python train.py --d_model=640 --head_dim=64 --activation="swiglu" --norm_place="pre" --norm_eps=1e-06 --rope_fraction=1.0 --weight_decay=0.23 --final_lr_fraction=0.0 --batch_tokens=131072 --train_tokens=1230000000
Each number is 500 + 50 x the weight over its row's rms, rounded and kept within 0 to 999. Layers, rows and columns count from 0. Numbers have three digits each. The size before them is the row's rms in percent of the matrix's.

# up: layer 4 MLP up, 1728x640, rms 0.0373, rows 1277-1307, columns 576-639
# down: layer 4 MLP down (transposed), 1728x640, rms 0.0338, rows 1277-1307, columns 576-639
# gate: layer 4 MLP gate, 1728x640, rms 0.038, rows 1278-1308, columns 576-639
up1277 104:493454459493517424482534485466459605455482547532524477628424476476505396431483425476459547524508554637507473473481482553422447498510543486608518444399605479474600519482583464483475408363593466
down1277 104:583464460496504498571509490533523456544509519477469481601539489572595548531444569446508500533485551556455567516621449594426436484472462548536605529491502378534472389413540471483456462494475531
gate1278 107:600481524484563390453534522536527514517454528515528446458411602468522412492479482482535481551531409511524495399468479583559538392567448523446582521485534530527521530514412578534525443595423490
up1278 105:490561575593534423468486470397482485615481455497480542572428420551456438421597523484506495481475559457454452540472579558514484509399497558499530557584452441474586568486501500509521448492533444
down1278 106:443474538480500563537478450544464489420574467512463511471492520482493508478543492445424516450451556420401541534521567511489508571480516515471434501508432488475452441487551510480500542491389436
gate1279 095:499531521467574453443586498529449565510603476559556547486514544407526431657451471496572525525517493544461431513504509421470494493544522507494442368420506570541452558566476458508453506545390502
up1279 097:488498495507485537522507492531485555581450441480573543494504564472478457521533485415517559504644521440491458458461429479582626530565592489467418472420441590534488535475462487600530452471457540
down1279 096:607540455497342540485531471608425566556445504476501449535461480549469479468585486477556513532486567644477552528448598535530405488500600430517387488492553485486507495494532488530473606492444516
gate1280 106:596473426548388531536449505463473409446499532556556487538510437488495442516498524612503527541503459525514519463449459503529469452430508543444580549435502564497520531529533443514504566501509393
up1280 100:497432498425536532496524553525489478417555462483454531554545508557452501604575483483429514484494506430614604572500543485566466550460581476581495456559556504564626465513509482466538504495568482
down1280 102:508485491409491540507500517583571476456452424524410493491567586531497484498505407504437551443522534401552486508452525527587438494477514438497542552529579426571592503496600622418561589376483477
gate1281 098:482423544528467522452467510467478558419568459459508541404428485548532480513541539433446461404540443549480542472482509567516555582475474569489536468438528569502466553568481467494471498589572386
up1281 097:535455453492502394485506453587494513491536524427494404570501550487439459502510468459432480472423478490555495536510462443495471534467502512513567484521548477513519477546506544487430491481549539
down1281 097:601518449494489531471516481502557461513520455485490508453523535522485553521569494518540522434536507490544480461527417383568491496486431491635551525532459409460544426434611612462382485466508562
gate1282 097:565549526508513523526479418469467552512457567598455638533423572492484443538534547525467569491529528500425529488602425568492472491538498530569492463507561554487526478431462506399446394412423489
up1282 100:401445516550560580378474498517498547459463504489483508521424561485499481500574480450472541566531421553469456464462501494483594575593436545452598589561533564428501527520500478365520439472440560
down1282 097:567541507653648564492535554506496494524501517555465570464455488465477510483572471520519577517486536568461488427529557479555449548472437589523498478478470520463425512522477461467409429355480498
gate1283 094:457575402532467526613527510445407477447535428504510539426455363518487536455457535468425510452492433639508466534581528445493454519496546510514633524482442481540507560449516541614520473572496455
up1283 092:443476454524560513408452428537379554458520397593479478544480470495421445543560547498500535505393588492342457483447496606468476527455444511494536473495509496409471567458487470478426474564505565
down1283 096:608467616351445521577559516459503517468513495540532587535463561519431546442525414523462431501480521375554505461543595523538507494557525468410598475549537508440579418542449472441501544442561405
gate1284 109:531506495526526486453535497547484571577522386542543552535508569438524446463493546504383466584503551541470526489565415524579483533395514512473510492582523470520513552431403509573546490483527488
up1284 108:434454487523423599397501539545515448545475471461513433365415462388512484464522471521454527491573392516461519438445500497544514605544487510475508438503481483523450506527530424528490541539590548
down1284 108:523543480542452508445451534566581504522455536460536545432416495471539504541431487538569517565431525546482430454419480609507601518497503487526536476458515467557551620538468572491531460599493551
gate1285 104:563460521533503477431548586484497487465500583544540470536522514521458443513530451454520549510465554524466480486433496464501485577497478520552501512422592531493511573498515531523541550469476528
up1285 103:457558422511462537412468524412488543562570517431511450509510442583480462504522489456509459510534441550585478516481500538624589492436455456410331497491356447534401534515568488529472508495504445
down1285 103:594454395511502475460458395495441461473488417476402456451487422494523553469498559505570494471588488483569496373508445455442432386509461461505539564556545537480522485493482476558462441484447538
gate1286 103:449544490533557470442508520496507430487502492522535443460467621523570464460473524551458465455566571476492498483503458548414502479540467455491460454468455515532529486452515505461415490443525471
up1286 101:435478435567576422524550508472501467555484499577438504429486571468507623543560536503488435566522507494601474495554593523539590563527487501525479563503522467456564474418450522566601563467533482
down1286 103:499480552628532432477586471493507484495626518438568492510503539573434585536578546548443468530482491463526457463558557453472562489523376489495460571481575539448589464446487466533497603424469557
gate1287 102:504475529497530512528520525477521594495488503535456493490420567453488496375499560499569443464499530464494475486479386512427602529496456586402414439471487550563448479487596434394467506537558474
up1287 104:519508364546472459587468543580549472524444459549478517541486531465535467479505451539526457436429488506525484622473490492511499506529480507447565444392552504515566493476563550439403516452605425
down1287 107:462463535551647464522547511347591520477531487456488544502544502562494596452414505463491489497454495469545576464505515532522490463549522459457487503461445462483515522475550549521515576445520474
gate1288 094:456541543568508585420538442481488507441498480526548439484479488482437389437528506476584584513543525446452495436535471531524392441469422567539420486480506521486450496558601460533553449513529522
up1288 096:475417553432578448460563368543460492588534509481559438383488543462526566526495508548411570573515508421513532475496468503484500533522509499503462544551527523495513468537626552469613529456503583
down1288 094:455430416534490391461484416515507465510526515459512476464480536514573560437437560517413481539532508533521560553524426437494499502523581445487408528489480487510454475435475550571563525533469522
gate1289 097:529523523539527540564496511554448510567560512426460489557505510533505440457542478483442418528598506463504569588446483506421487534532567492477568512426502455487491564485408457525538504488432401
up1289 098:510584479410472448453493518541458522401477544544456549475430438407537508517546591578570481473439516458536468435522458539504507511484428564461493434460473475400463537547410395417497515523543525
down1289 094:480527458485437492521583471497569507512510619469434475586468488507574459481480399513498486471538585463514482527435362553547447386582460555502471486513478484451522495604493441503552640509473508
gate1290 101:530529544444510515446440431543567518605527454537583477415406474494521491548548655428522479461435526524424488607574496470449418519488465519449519518464432536488444516548520392477574543533486544
up1290 099:457567468504538470546474437491577374521496585544428523501501516490514456438521554444484444496499587458500529492516521530432462409484509453517459583449473512475537493533550499481578599465494425
down1290 102:428450470544446552494513464541529440470347492484496417511656520459513500516518456511403578476422479511528527442410537472535438438491441498544549567481558431453478417617481469538382498535544441
gate1291 097:521570585427433511565546444528516538562545605543542459519447505536480492499463483503448441491575442550435509461463507515554432491498514579454524485537478543475407521547558526480473523498472573
up1291 098:456406576427539588471564540457523479539506546496550546478508508483441573510530530462436531477510451504581484499494498402592533525483496446446614559530553437542458483506442473505473514545437551
down1291 099:495481522505616628473605574485552586575386450462517508432622568505506473481514481553500398454464572555479554445575529550440538425520510604459424444482541435529537550481491530635458435523589551
gate1292 095:534531561508504533522490524473487494466531501510503482541554520479418547530532435470523539588625513543518474593442429471481425526449408535528526475566526537627487493514404430549560470494443566
up1292 097:586455484420499532506493509554497551544574533422563525483391529501599512606519481487500433524458496442498460493426459493561562499446507502467621456450531517538443470614489459533489477517526491
down1292 097:470495500560509482490400567461448496563562431511510497534526531411546449498520438545430510451506587412565539494456560473529379582488542462622520530450433522460484513498549618565506449520504403
gate1293 106:499481538409455503531421477460389473558493472436543514457390491461531591488573494574437510571503555571567551507493488496562426537549579491422463529501484521518380592483426533490492456498440318
up1293 102:435513557487567505389560588455465494471556544524508468486502518492484435452562510508464579513493531525397491531450472563533437466543540512570505502522584478472499431552427462550562510580571502
down1293 103:452421464581548534498509513579534509455469510444395439512496472464597430440509527535571566483476539397482464577590465496438452516510400513546408417521515539361478557591474412366565467505465439
gate1294 101:562479514467503515588479528552485449525495516474555600452492550526505540605511537509459425460474612543479509562488508462499416497530478508447575593526459511460359553608512423463482495575420386
up1294 098:571441451491428524412483551441495438446535549404399462588445542585482534494558389506549461533473512543562555562579487413526513600530539493456516537525417508469432488576514599609561563522434547
down1294 099:501558549506534451471561554449459526548489503344433419515584495569433455491562455461508555553532496509521450536581568507545438546480527508543517401438471445478445454512583521573511461429523541
gate1295 098:444483461577466482459454394611488390612498419525495530414507455521543481476553433486469501467491493517350535399507508565456499590513497430478504432464458493523437538445516507569550517404510488
up1295 101:490535415526583403529491446491547463508513489433540440518503540488601474513563481363471499366585487437523497446606430493578555467501532502468533439409565514630474480460465480507464508532436458
down1295 095:432606443573502537494456609565490430507480521503529439523505487493526528465524403516494496406524425463450568595525492457479484480449436472572498516480488496501457473497520500478529476454437487
gate1296 100:522551465543461457571383444529547532515449457538485526508496614553465491535438563502407488464494517526550473452426545464474422535522505478481516432491500479516586549519436454529411568519526552
up1296 099:423542499541473433535584569540502515454422449453477527539516492448437447476570469457536516459515490506391536535545476484470480433537424505560488556486466503429483576541550421488507495544527559
down1296 100:527444538372520517434511401453553597558416475471552562488624602449456486475426536599486513528546493568462389608535561445470448435496477508426470524504444514385508451476448466500573483583495608
gate1297 098:520447508510442520445486375506579581555579545485494575439387564525494446474577548559513504433507485554496466556560423497520535543520470490493499552565518522530524586574492478410511447579526440
up1297 095:472447496423487495487496406467516510476518496540626471504563438495549432464539479464463478490515466464508492596398492535531443407550444556483385423478596400520532453536413607425447525493474674
down1297 098:472424495489420526537412395442548525578509369513507554513589538597516497506514495577437423447463523487378512489490507458507385602581498478489386430561506483425634557460538478492461379535552468
gate1298 100:472506561542482520483487489474505415474550545544524491422527499513560591465514492496429404486544582435410563429511468441480466408547493507489447588494610559509543564485538521541458483515543487
up1298 102:450528464496489501447414535488413523408516351469453491498438485469398419432544529478497561481502433590514487529522429519520578564518489529388477432571489379571485559443439476510350499413522534
down1298 105:517507553513519459584433587445479478378509470515563596509458503488502500491570447485582532470572425449509454509486534532444499558478563490400448437438442542551557590396400527500550455536594457
gate1299 105:534582524440572534438427476612515532463591478463444495464416570512522576536600477487440417470475465445535559523418515421453415491519499483493535572477610486477532489525448470469527523506544463
up1299 106:495590495538466496527480494493447548553493542461450501483595444486508490418486534544430378478498506515460433466468423487596533514512579435524554514528554481562424502416461433396492537413556457
down1299 105:452558509469433423516529479543500519421541497531495510490483493485460536518465558472499531384415470605456483535392507559419499476502562448569438430458612567599513528508452502486434541497454539
gate1300 097:559492507519473472507508467531624415480491437537497480507426491463663515491533562505480440434589562477481499482524500563571559497509466462445480592589513532512460527524478511544500537462507490
up1300 093:523509516565509535530445380535573438454488422594495468528494483459588530438557411501514451521479501505496570433422534521524471563434560510494463460505481450469514484535595504539477463476434475
down1300 095:371561486426415499537453553507520507540498460434473466473426492430438498493483496473526489505528466482506453509426533474450473417460540494544454449516539419455463552574502498528472465496497491
gate1301 098:513524431513562474373526441531488549410527529436466504515545479438480508469511563523434560486545354486467448481461527432526463455529524555531446543589480504545524549457476568468443517442476483
up1301 101:528493483556621515519529583438569384512545642500550506444400440593449520471470430521508463580555476435461440493571450634536480515495470453558442543498576505483513507449504475522567560457576512
down1301 102:474519502497513458583508613412490337460540534449629505537268492478485466572531647585510587528487507581455479491527517415539539458444457500519535580481460414516581512482548575541521510460441548
gate1302 094:600535503501495493573514495547480458512520500493502584511541540386574483451534478441444476494482584619502515588466463468489456471455516545492474453449539516573529513523453480493503418476556491
up1302 093:458529517446490536494580468622502637492508586449541534450521443525383461466545545442450551472488495505446517540513574493506541466498490591542515522516465520453423455434534495484511528469535500
down1302 095:484436414495494483421545505549458451526512470430553449538531386498455493548464465485531545461519587515457567493403587569522495544536610489384472498510483539578479557466507547465553411417528424
gate1303 099:532477555433582440406497511483473503502498534538584552484555537523547438518456399416477496545475555470482441575516445546488570516538456466361519537508590555443453540523544467506413512434489449
up1303 095:578538488412444507489594557510479493504487593515547483466494431501469444476524438414575530498412491520529376434524535502472480506469489544538601482510482550501443481476482593483497495495466451
down1303 094:504449519464446359481443539472525507599507534564510457536562500514472502489502540520509505458485466479549380415528484555466517461412551420417626559436536534462417524454451456533476438577564546
gate1304 098:537462574426505417417552562456526540537446501438479534527527452526507480537499488487541485492451513473403519582481502509431473462522597495448562458486451524463513551432442547546488482417591517
up1304 101:490509585479504492531533477519493428473514493480460514506497465466505439427502465495530451560545506442499471590485376414527508508471569508525553391487577459546479576533489497524453521507574515
down1304 103:441469587492437541536477523452506499485509455529604579539437525534535473505587490514479481482514563507434453513485615518568512459480496544482415565475522512475527419412554536538500542517553537
gate1305 098:486433412424493580449467550492497522518512582485632605531489491549456492498514481598509552571471498544440482620477528502441459519461461513536430449458447501447456518558548456479517538517416485
up1305 102:605404470415457509399515543475412564473495490403457500501499525463496464476449509434520476458414452575534497548507452494513515516508573512494507506460553524504453562565559521463417493484601658
down1305 101:455457550474573473654478452446497528518457540454562481457481429465485444476533401556463599556453477541487500417499553505520529514550436507565434610487538499483509565584538511464487425504566519
gate1306 096:444437470543488439495449637387384442399448453500557437492544535505453434586514445525516484544449469526522473524564546487574467525468501542470484520550519470472470576547536502591539463538510511
up1306 096:448530527442448551464472590481533553530348493525539439465541442492502438476495500488421427420566483533533574514545502505497531469554480540461511461491463481475443515412465415456409624546546558
down1306 098:499528470511568512538510440457528469520497421548466500496564420560531435528513530545536535485530512497482493481491452495510521459503460543522508452474427503553544520505609489540510544504437518
gate1307 102:593521522449559456540522517537582525465470483546467542543604450456500556511539605444372582419608484501625605574494493487538428452552492472410531534492576446491467539431571458516488569587521508
up1307 102:428478503395497486435545477435450425550593546497484524543505526509393478555482457497567469409494561479523496556465575525522469527463463586456437476372463403551527478541516534494385565485527521
down1307 103:516519448538556541521466492415564466549578527469494611517557517442573618416468475520588505457543485416572409508466492544471467468493464549532523505526536437434515498484418543454549385455511463
gate1308 098:482535508498505528444537533515520684527521539438416433459536530418557524478458483517433540508492481411386562449498507530567522468576442461433419507444500475476503497536383510420540584526489455